From a checkpoint of a small transformer trained on Wikipedia.
Size: width 384, 6 heads of 64, 43.3M parameters.
Architecture: RMSNorm after each block, rotary positions, untied embeddings, normalized queries and keys.
Training: 282M tokens, 4297 steps.
Each number is 50 + 15 x the weight over its row's rms, rounded and kept within 0 to 99. Layers, rows and columns count from 0. The size before them is the row's rms in percent of the matrix's.

# layer 2 MLP up, 1536x384, rms 0.125, rows 604-615, columns 192-287
101:47 69 55 28 62 45 32 84 45 36 85 67 45 74 38 47 73 50 29 53 60 52 50 39 31 32 35 70 88 68 60 87 76 70 41 48 41 37 77 37 53 50 59 74 52 45 64 54 27 55 41 69 39 54 25 53 49 48 26 49 58 71 75 40 45 17 45 61 61 57 75 36 43 26 66 79 69 56 45 37 50 54 57 83 55 77 44 45 47 52 30 44 56 29 46 60
097:62 33 65 29 42 61 48 59 67 24 60 57 55 40 48 75 45 24 41 54 31 61 39 40 45 45 52 49 47 73 38 27 47 54 72 27 31 59 36 75 67 40 56 36 51 35 44 46 51 71 48 39 48 38 38 31 29 08 82 67 37 33 40 66 61 35 31 50 29 60 45 44 18 72 69 52 36 38 50 19 32 53 61 65 34 46 62 84 28 31 48 76 57 42 56 63
088:51 29 38 33 46 40 61 51 12 68 40 64 40 57 73 43 99 32 33 56 43 32 74 38 53 68 42 60 24 55 76 64 44 37 71 48 36 42 52 39 69 49 43 61 50 59 49 73 52 68 52 67 49 40 36 39 51 59 41 43 46 12 66 18 43 52 72 43 53 28 62 60 41 53 68 49 60 43 34 42 53 61 36 39 66 11 31 67 53 65 30 38 65 67 46 27
094:35 53 71 30 38 43 60 49 74 75 55 44 32 46 42 46 15 59 46 63 32 54 76 55 35 66 38 72 51 49 51 45 49 84 24 60 24 39 33 42 71 62 49 47 70 45 45 25 54 50 43 50 72 62 40 47 32 36 47 46 86 65 78 56 55 55 34 65 32 84 63 77 42 42 66 50 72 56 37 62 49 04 37 47 51 39 47 37 42 41 62 52 52 39 73 37
105:25 58 68 65 70 33 29 50 65 51 58 39 74 53 26 51 57 29 58 68 08 34 55 60 32 41 69 26 66 52 50 50 27 43 49 34 26 46 53 45 28 63 38 51 43 43 43 76 42 36 58 38 55 63 58 46 57 54 34 63 33 59 42 70 45 55 34 49 56 32 48 64 33 39 59 72 34 46 81 51 23 56 39 61 45 41 34 46 72 31 76 55 50 85 36 58
092:55 20 38 78 55 71 47 34 68 43 40 47 61 49 73 53 61 69 46 42 49 44 46 32 54 46 58 56 22 29 50 84 49 40 51 74 37 45 46 70 44 56 33 56 35 54 25 60 27 78 36 34 48 31 13 66 52 77 73 21 31 33 41 48 47 48 32 73 65 27 40 41 49 58 46 82 30 64 64 52 62 85 51 49 47 23 65 67 61 53 53 30 28 54 39 57
103:44 43 48 44 42 62 28 30 51 59 55 39 44 80 65 44 54 64 67 27 86 55 54 57 43 41 62 61 48 62 62 20 50 60 52 37 53 38 48 50 45 47 50 53 29 75 36 40 47 13 39 43 40 44 69 52 85 57 45 30 44 34 48 95 71 16 49 59 57 43 53 61 51 30 39 56 16 53 44 47 56 50 46 46 52 47 45 45 50 72 60 29 26 35 37 28
108:57 70 54 47 71 25 45 57 42 64 42 39 48 60 63 69 50 67 30 39 49 60 38 62 18 36 54 32 67 88 50 43 55 51 34 27 52 38 51 47 62 56 77 49 69 46 47 38 58 77 40 27 72 81 53 40 60 25 32 59 32 55 28 71 54 49 51 51 50 60 59 48 89 45 65 33 46 53 45 65 35 44 38 24 36 51 76 57 30 38 69 39 50 26 67 43
108:26 64 39 73 54 25 52 79 58 36 06 40 58 37 69 52 74 58 55 46 37 72 57 31 62 50 86 33 55 56 56 65 67 50 40 47 68 61 59 35 51 28 51 66 42 21 63 93 50 52 45 53 40 29 55 35 38 35 78 47 42 52 65 44 65 73 71 61 72 62 55 41 36 55 47 58 43 25 45 67 59 62 48 43 58 68 40 53 31 26 60 51 60 70 40 34
104:18 17 44 43 63 62 47 65 91 55 00 53 59 42 38 54 44 39 71 32 39 51 42 73 43 66 57 67 72 53 38 49 69 76 38 66 33 61 58 14 52 43 43 53 59 60 78 53 44 39 38 48 53 42 78 55 55 43 50 54 36 44 85 41 35 71 56 70 53 64 66 44 29 22 32 49 60 52 70 71 44 47 30 65 63 54 28 43 45 34 52 57 36 46 49 21
100:68 46 59 45 70 29 36 37 26 52 33 38 48 58 51 54 56 90 37 48 52 67 44 57 47 41 70 63 58 40 62 45 34 52 56 45 61 69 13 29 49 40 41 62 48 53 80 11 42 53 50 49 48 66 56 47 56 69 66 40 20 53 44 41 32 61 60 48 65 50 60 14 68 24 34 48 30 09 73 57 35 68 49 55 52 51 49 48 62 50 54 33 42 48 52 76
098:40 49 38 46 50 40 26 57 59 54 50 65 54 61 72 72 59 34 66 65 57 59 48 20 31 60 43 50 37 61 48 36 50 75 50 48 07 41 63 39 35 44 28 44 31 44 57 53 81 77 75 40 76 36 64 50 38 34 37 62 50 65 23 38 32 68 55 81 18 42 32 43 51 57 58 37 42 44 32 55 56 42 57 76 53 74 40 23 54 56 50 21 58 48 49 52
# layer 2 MLP down (transposed), 1536x384, rms 0.11, rows 604-614, columns 192-287
100:41 51 50 74 46 65 67 34 44 53 17 28 70 22 55 50 49 48 82 45 16 58 65 49 78 78 58 38 26 62 40 13 61 51 50 37 64 59 31 62 63 64 60 17 63 64 48 74 51 44 46 42 53 56 59 37 52 56 80 46 58 33 36 67 55 63 59 32 21 61 24 63 46 67 45 67 44 45 54 47 69 41 67 16 43 39 69 63 42 46 73 81 50 37 49 23
100:61 55 53 68 31 60 65 57 46 34 63 40 57 58 06 45 30 70 49 37 41 52 51 39 33 73 63 43 58 32 39 61 35 61 16 41 47 68 61 63 61 50 38 50 59 37 52 60 49 10 46 59 33 23 30 65 53 81 23 43 57 41 26 29 51 24 82 38 62 55 84 60 67 67 36 40 59 50 23 69 40 46 47 70 19 72 48 34 65 80 35 22 56 48 71 27
094:50 91 47 55 44 29 33 62 56 22 48 61 40 42 30 52 32 65 48 48 42 53 41 57 41 62 57 33 51 66 55 61 48 54 53 37 46 19 47 68 51 78 42 62 30 44 58 38 39 50 27 17 60 46 12 46 49 60 50 53 54 46 44 56 64 48 43 38 61 32 48 32 41 33 38 47 43 35 32 70 45 45 61 61 69 63 78 63 68 33 71 78 27 35 52 68
094:63 63 44 61 56 65 02 72 53 40 25 60 63 50 64 48 52 42 65 65 50 48 22 46 51 42 36 56 40 75 57 49 48 43 39 65 59 63 61 71 68 64 51 17 38 43 53 77 52 62 51 61 75 62 51 50 62 47 81 44 28 47 40 53 74 37 51 46 52 30 29 25 40 68 71 34 31 34 54 50 57 52 51 71 71 44 53 68 50 62 59 72 59 36 34 76
102:68 49 28 22 33 54 79 41 41 39 43 63 31 44 54 74 46 45 50 51 85 68 45 51 58 74 44 67 50 45 42 61 56 45 66 49 59 42 56 52 56 51 58 54 43 49 44 15 78 59 52 59 66 23 40 53 56 41 51 35 64 65 49 34 53 44 53 46 48 51 62 40 72 43 34 42 62 59 40 52 87 50 62 60 51 39 62 22 59 54 26 57 83 17 64 42
092:34 74 55 40 57 46 55 51 41 48 56 60 42 49 42 26 39 39 42 71 75 48 52 45 48 67 44 67 69 70 63 45 30 53 54 59 56 56 59 18 65 58 44 59 57 58 76 47 57 21 55 69 25 72 64 57 58 47 30 67 54 38 45 53 58 32 83 25 51 84 70 69 44 35 75 25 61 56 48 44 43 17 46 42 59 71 43 59 45 52 54 33 58 39 54 42
108:74 59 41 56 53 35 80 48 58 58 63 46 49 27 48 71 49 43 45 50 09 50 39 47 55 60 39 38 45 51 44 77 41 47 42 51 53 57 60 59 78 43 43 30 61 27 66 56 47 62 61 52 60 64 34 52 35 50 38 45 43 45 69 12 52 56 53 48 64 73 47 38 66 55 56 25 99 32 47 54 53 50 47 54 59 56 43 67 39 25 49 48 57 72 41 60
098:49 23 34 51 36 70 29 68 64 53 54 54 44 58 47 36 54 30 61 55 48 50 51 33 88 56 50 72 24 12 38 41 47 58 65 80 48 60 65 48 46 30 40 50 39 70 47 70 24 35 57 52 27 14 34 35 55 57 85 39 55 45 65 20 46 60 40 49 54 49 47 52 17 44 36 70 58 50 61 46 69 59 60 75 74 41 29 32 69 55 24 63 56 60 43 43
105:42 50 51 44 08 55 33 50 40 58 69 66 46 58 47 58 47 44 55 36 50 81 62 40 48 73 60 58 58 46 41 49 57 54 62 37 43 51 60 40 54 56 16 68 58 57 71 20 69 52 32 63 35 90 77 31 40 25 68 34 44 55 49 55 56 67 29 62 65 83 58 46 60 33 69 63 52 50 39 44 56 34 40 61 44 45 50 65 55 59 51 31 50 56 07 50
097:85 56 25 79 44 31 50 51 32 61 76 51 48 49 30 41 54 36 68 76 45 67 44 54 41 45 52 43 42 53 69 57 51 31 68 55 57 42 16 74 52 47 68 46 22 53 72 39 54 54 77 53 65 67 07 48 38 48 49 40 57 60 39 70 74 49 59 42 24 29 35 31 74 68 85 58 49 42 62 41 69 47 53 60 51 40 55 61 71 57 61 77 42 45 44 60
100:55 67 45 48 50 65 61 49 42 34 58 56 58 52 41 45 36 23 58 55 49 21 79 55 41 46 73 41 64 74 63 31 35 51 37 40 49 44 76 56 52 80 51 42 32 51 56 60 69 59 62 43 47 22 43 54 65 59 16 23 81 51 61 43 60 49 35 38 30 38 31 34 61 56 55 71 67 76 46 67 73 80 61 59 67 76 48 71 52 52 61 71 31 61 56 61
# layer 2 MLP gate, 1536x384, rms 0.118, rows 605-615, columns 192-287
101:46 72 55 60 42 53 47 50 47 43 49 46 54 73 39 37 49 69 65 35 77 44 51 56 46 60 57 48 59 15 59 78 45 52 36 71 72 55 65 34 35 64 48 64 22 61 47 58 54 48 74 79 46 56 41 73 68 85 24 38 63 58 40 20 42 59 63 50 77 34 60 58 73 27 35 41 61 60 58 70 50 55 41 23 49 50 34 39 58 76 39 26 24 72 36 30
090:43 57 52 54 46 53 40 37 63 49 53 23 66 42 43 56 20 78 52 62 53 55 55 57 55 43 60 53 59 42 43 22 43 67 20 42 44 56 64 40 43 69 55 36 57 61 43 35 62 40 58 42 41 54 70 47 67 54 57 37 42 41 38 46 53 64 45 53 41 61 60 33 54 64 38 47 65 38 50 46 53 29 55 61 43 57 66 60 40 31 59 54 63 29 47 62
100:74 59 34 68 61 55 33 54 27 26 56 58 65 47 65 71 89 48 58 44 68 48 40 46 56 33 71 33 49 50 59 59 60 21 85 41 65 66 57 62 34 46 51 42 39 53 49 88 41 48 57 41 32 38 58 59 73 65 54 42 13 40 27 42 40 46 49 40 57 16 50 30 57 58 35 47 30 46 73 41 49 76 72 48 52 55 49 65 60 55 43 48 45 66 15 71
107:86 39 19 57 52 22 79 59 32 59 49 24 29 49 34 71 48 54 49 24 81 75 35 43 61 53 48 60 37 77 40 38 60 36 59 53 63 35 46 50 49 50 57 50 37 37 55 12 56 52 47 77 63 32 32 59 50 44 30 09 61 49 54 35 61 44 76 42 25 75 51 52 81 58 29 53 69 46 42 70 62 52 74 38 53 42 57 28 49 60 42 22 82 26 53 50
104:64 45 45 50 57 69 50 59 85 60 54 46 44 67 63 53 47 57 51 53 33 48 46 32 31 50 63 48 28 38 51 58 62 21 56 60 33 44 37 62 46 59 53 36 29 56 06 66 38 74 73 22 72 36 11 45 42 85 61 10 41 51 32 45 44 55 40 58 70 15 34 22 56 60 52 62 40 51 69 39 53 69 41 68 39 21 50 80 56 34 56 33 37 57 45 65
103:52 66 72 67 66 38 52 60 42 46 44 56 73 39 21 54 44 51 52 62 59 64 64 26 32 49 40 45 50 73 33 38 28 37 42 59 60 24 40 50 47 39 59 32 54 63 53 49 59 61 56 28 68 69 52 69 60 30 62 43 53 49 48 53 42 48 39 33 74 26 42 56 49 79 34 71 50 43 49 49 50 33 38 46 58 51 77 50 53 61 64 10 36 53 41 68
095:48 65 53 34 52 62 66 40 61 22 99 47 64 57 44 11 57 50 59 60 42 36 48 43 56 49 48 34 48 27 75 32 27 54 74 21 57 59 39 77 42 65 09 65 57 30 46 57 35 51 40 65 40 48 27 59 71 70 31 37 45 37 69 23 65 37 24 71 61 45 37 31 29 65 48 43 39 50 43 33 51 63 70 54 55 64 65 36 70 37 33 47 68 50 48 74
113:58 39 46 45 36 57 53 13 30 63 89 57 49 58 43 21 40 49 54 33 35 56 55 52 39 55 48 75 52 60 39 33 30 34 58 58 49 54 45 59 45 50 47 24 27 63 41 12 67 41 78 43 53 48 46 57 39 48 40 54 49 59 13 41 52 39 45 47 36 23 42 54 52 81 54 32 65 61 59 46 27 29 43 37 44 52 43 52 76 62 44 54 33 45 50 53
108:81 90 60 60 34 39 56 38 24 48 99 42 55 63 60 50 55 63 32 56 68 68 53 37 65 39 37 35 29 36 71 49 43 20 59 40 60 30 39 89 50 51 62 52 35 48 24 46 48 58 69 47 54 62 33 49 57 61 47 44 67 52 17 51 74 22 41 44 33 30 27 59 74 63 64 53 37 45 30 43 59 50 59 40 31 36 74 54 59 63 41 56 55 66 50 72
103:49 44 37 59 61 74 58 47 66 46 33 53 37 55 52 59 41 24 78 59 63 40 53 51 35 49 55 42 43 66 40 58 50 63 11 56 51 24 88 60 51 52 52 53 53 57 44 87 44 54 52 51 49 57 67 57 35 47 37 37 96 48 75 43 68 42 45 61 36 43 37 74 64 49 49 33 71 55 53 59 77 40 84 34 79 44 20 40 58 60 43 69 58 53 68 56
096:53 39 38 26 43 59 50 38 39 68 76 40 38 66 62 30 40 53 54 60 52 36 39 61 55 40 61 68 37 21 56 42 68 55 67 23 18 88 30 65 83 43 56 51 60 34 49 46 47 43 53 42 41 60 32 49 61 91 99 54 65 40 59 39 38 25 49 29 56 51 86 73 57 50 46 41 54 42 44 49 92 40 66 41 65 59 50 43 43 37 52 61 70 43 56 55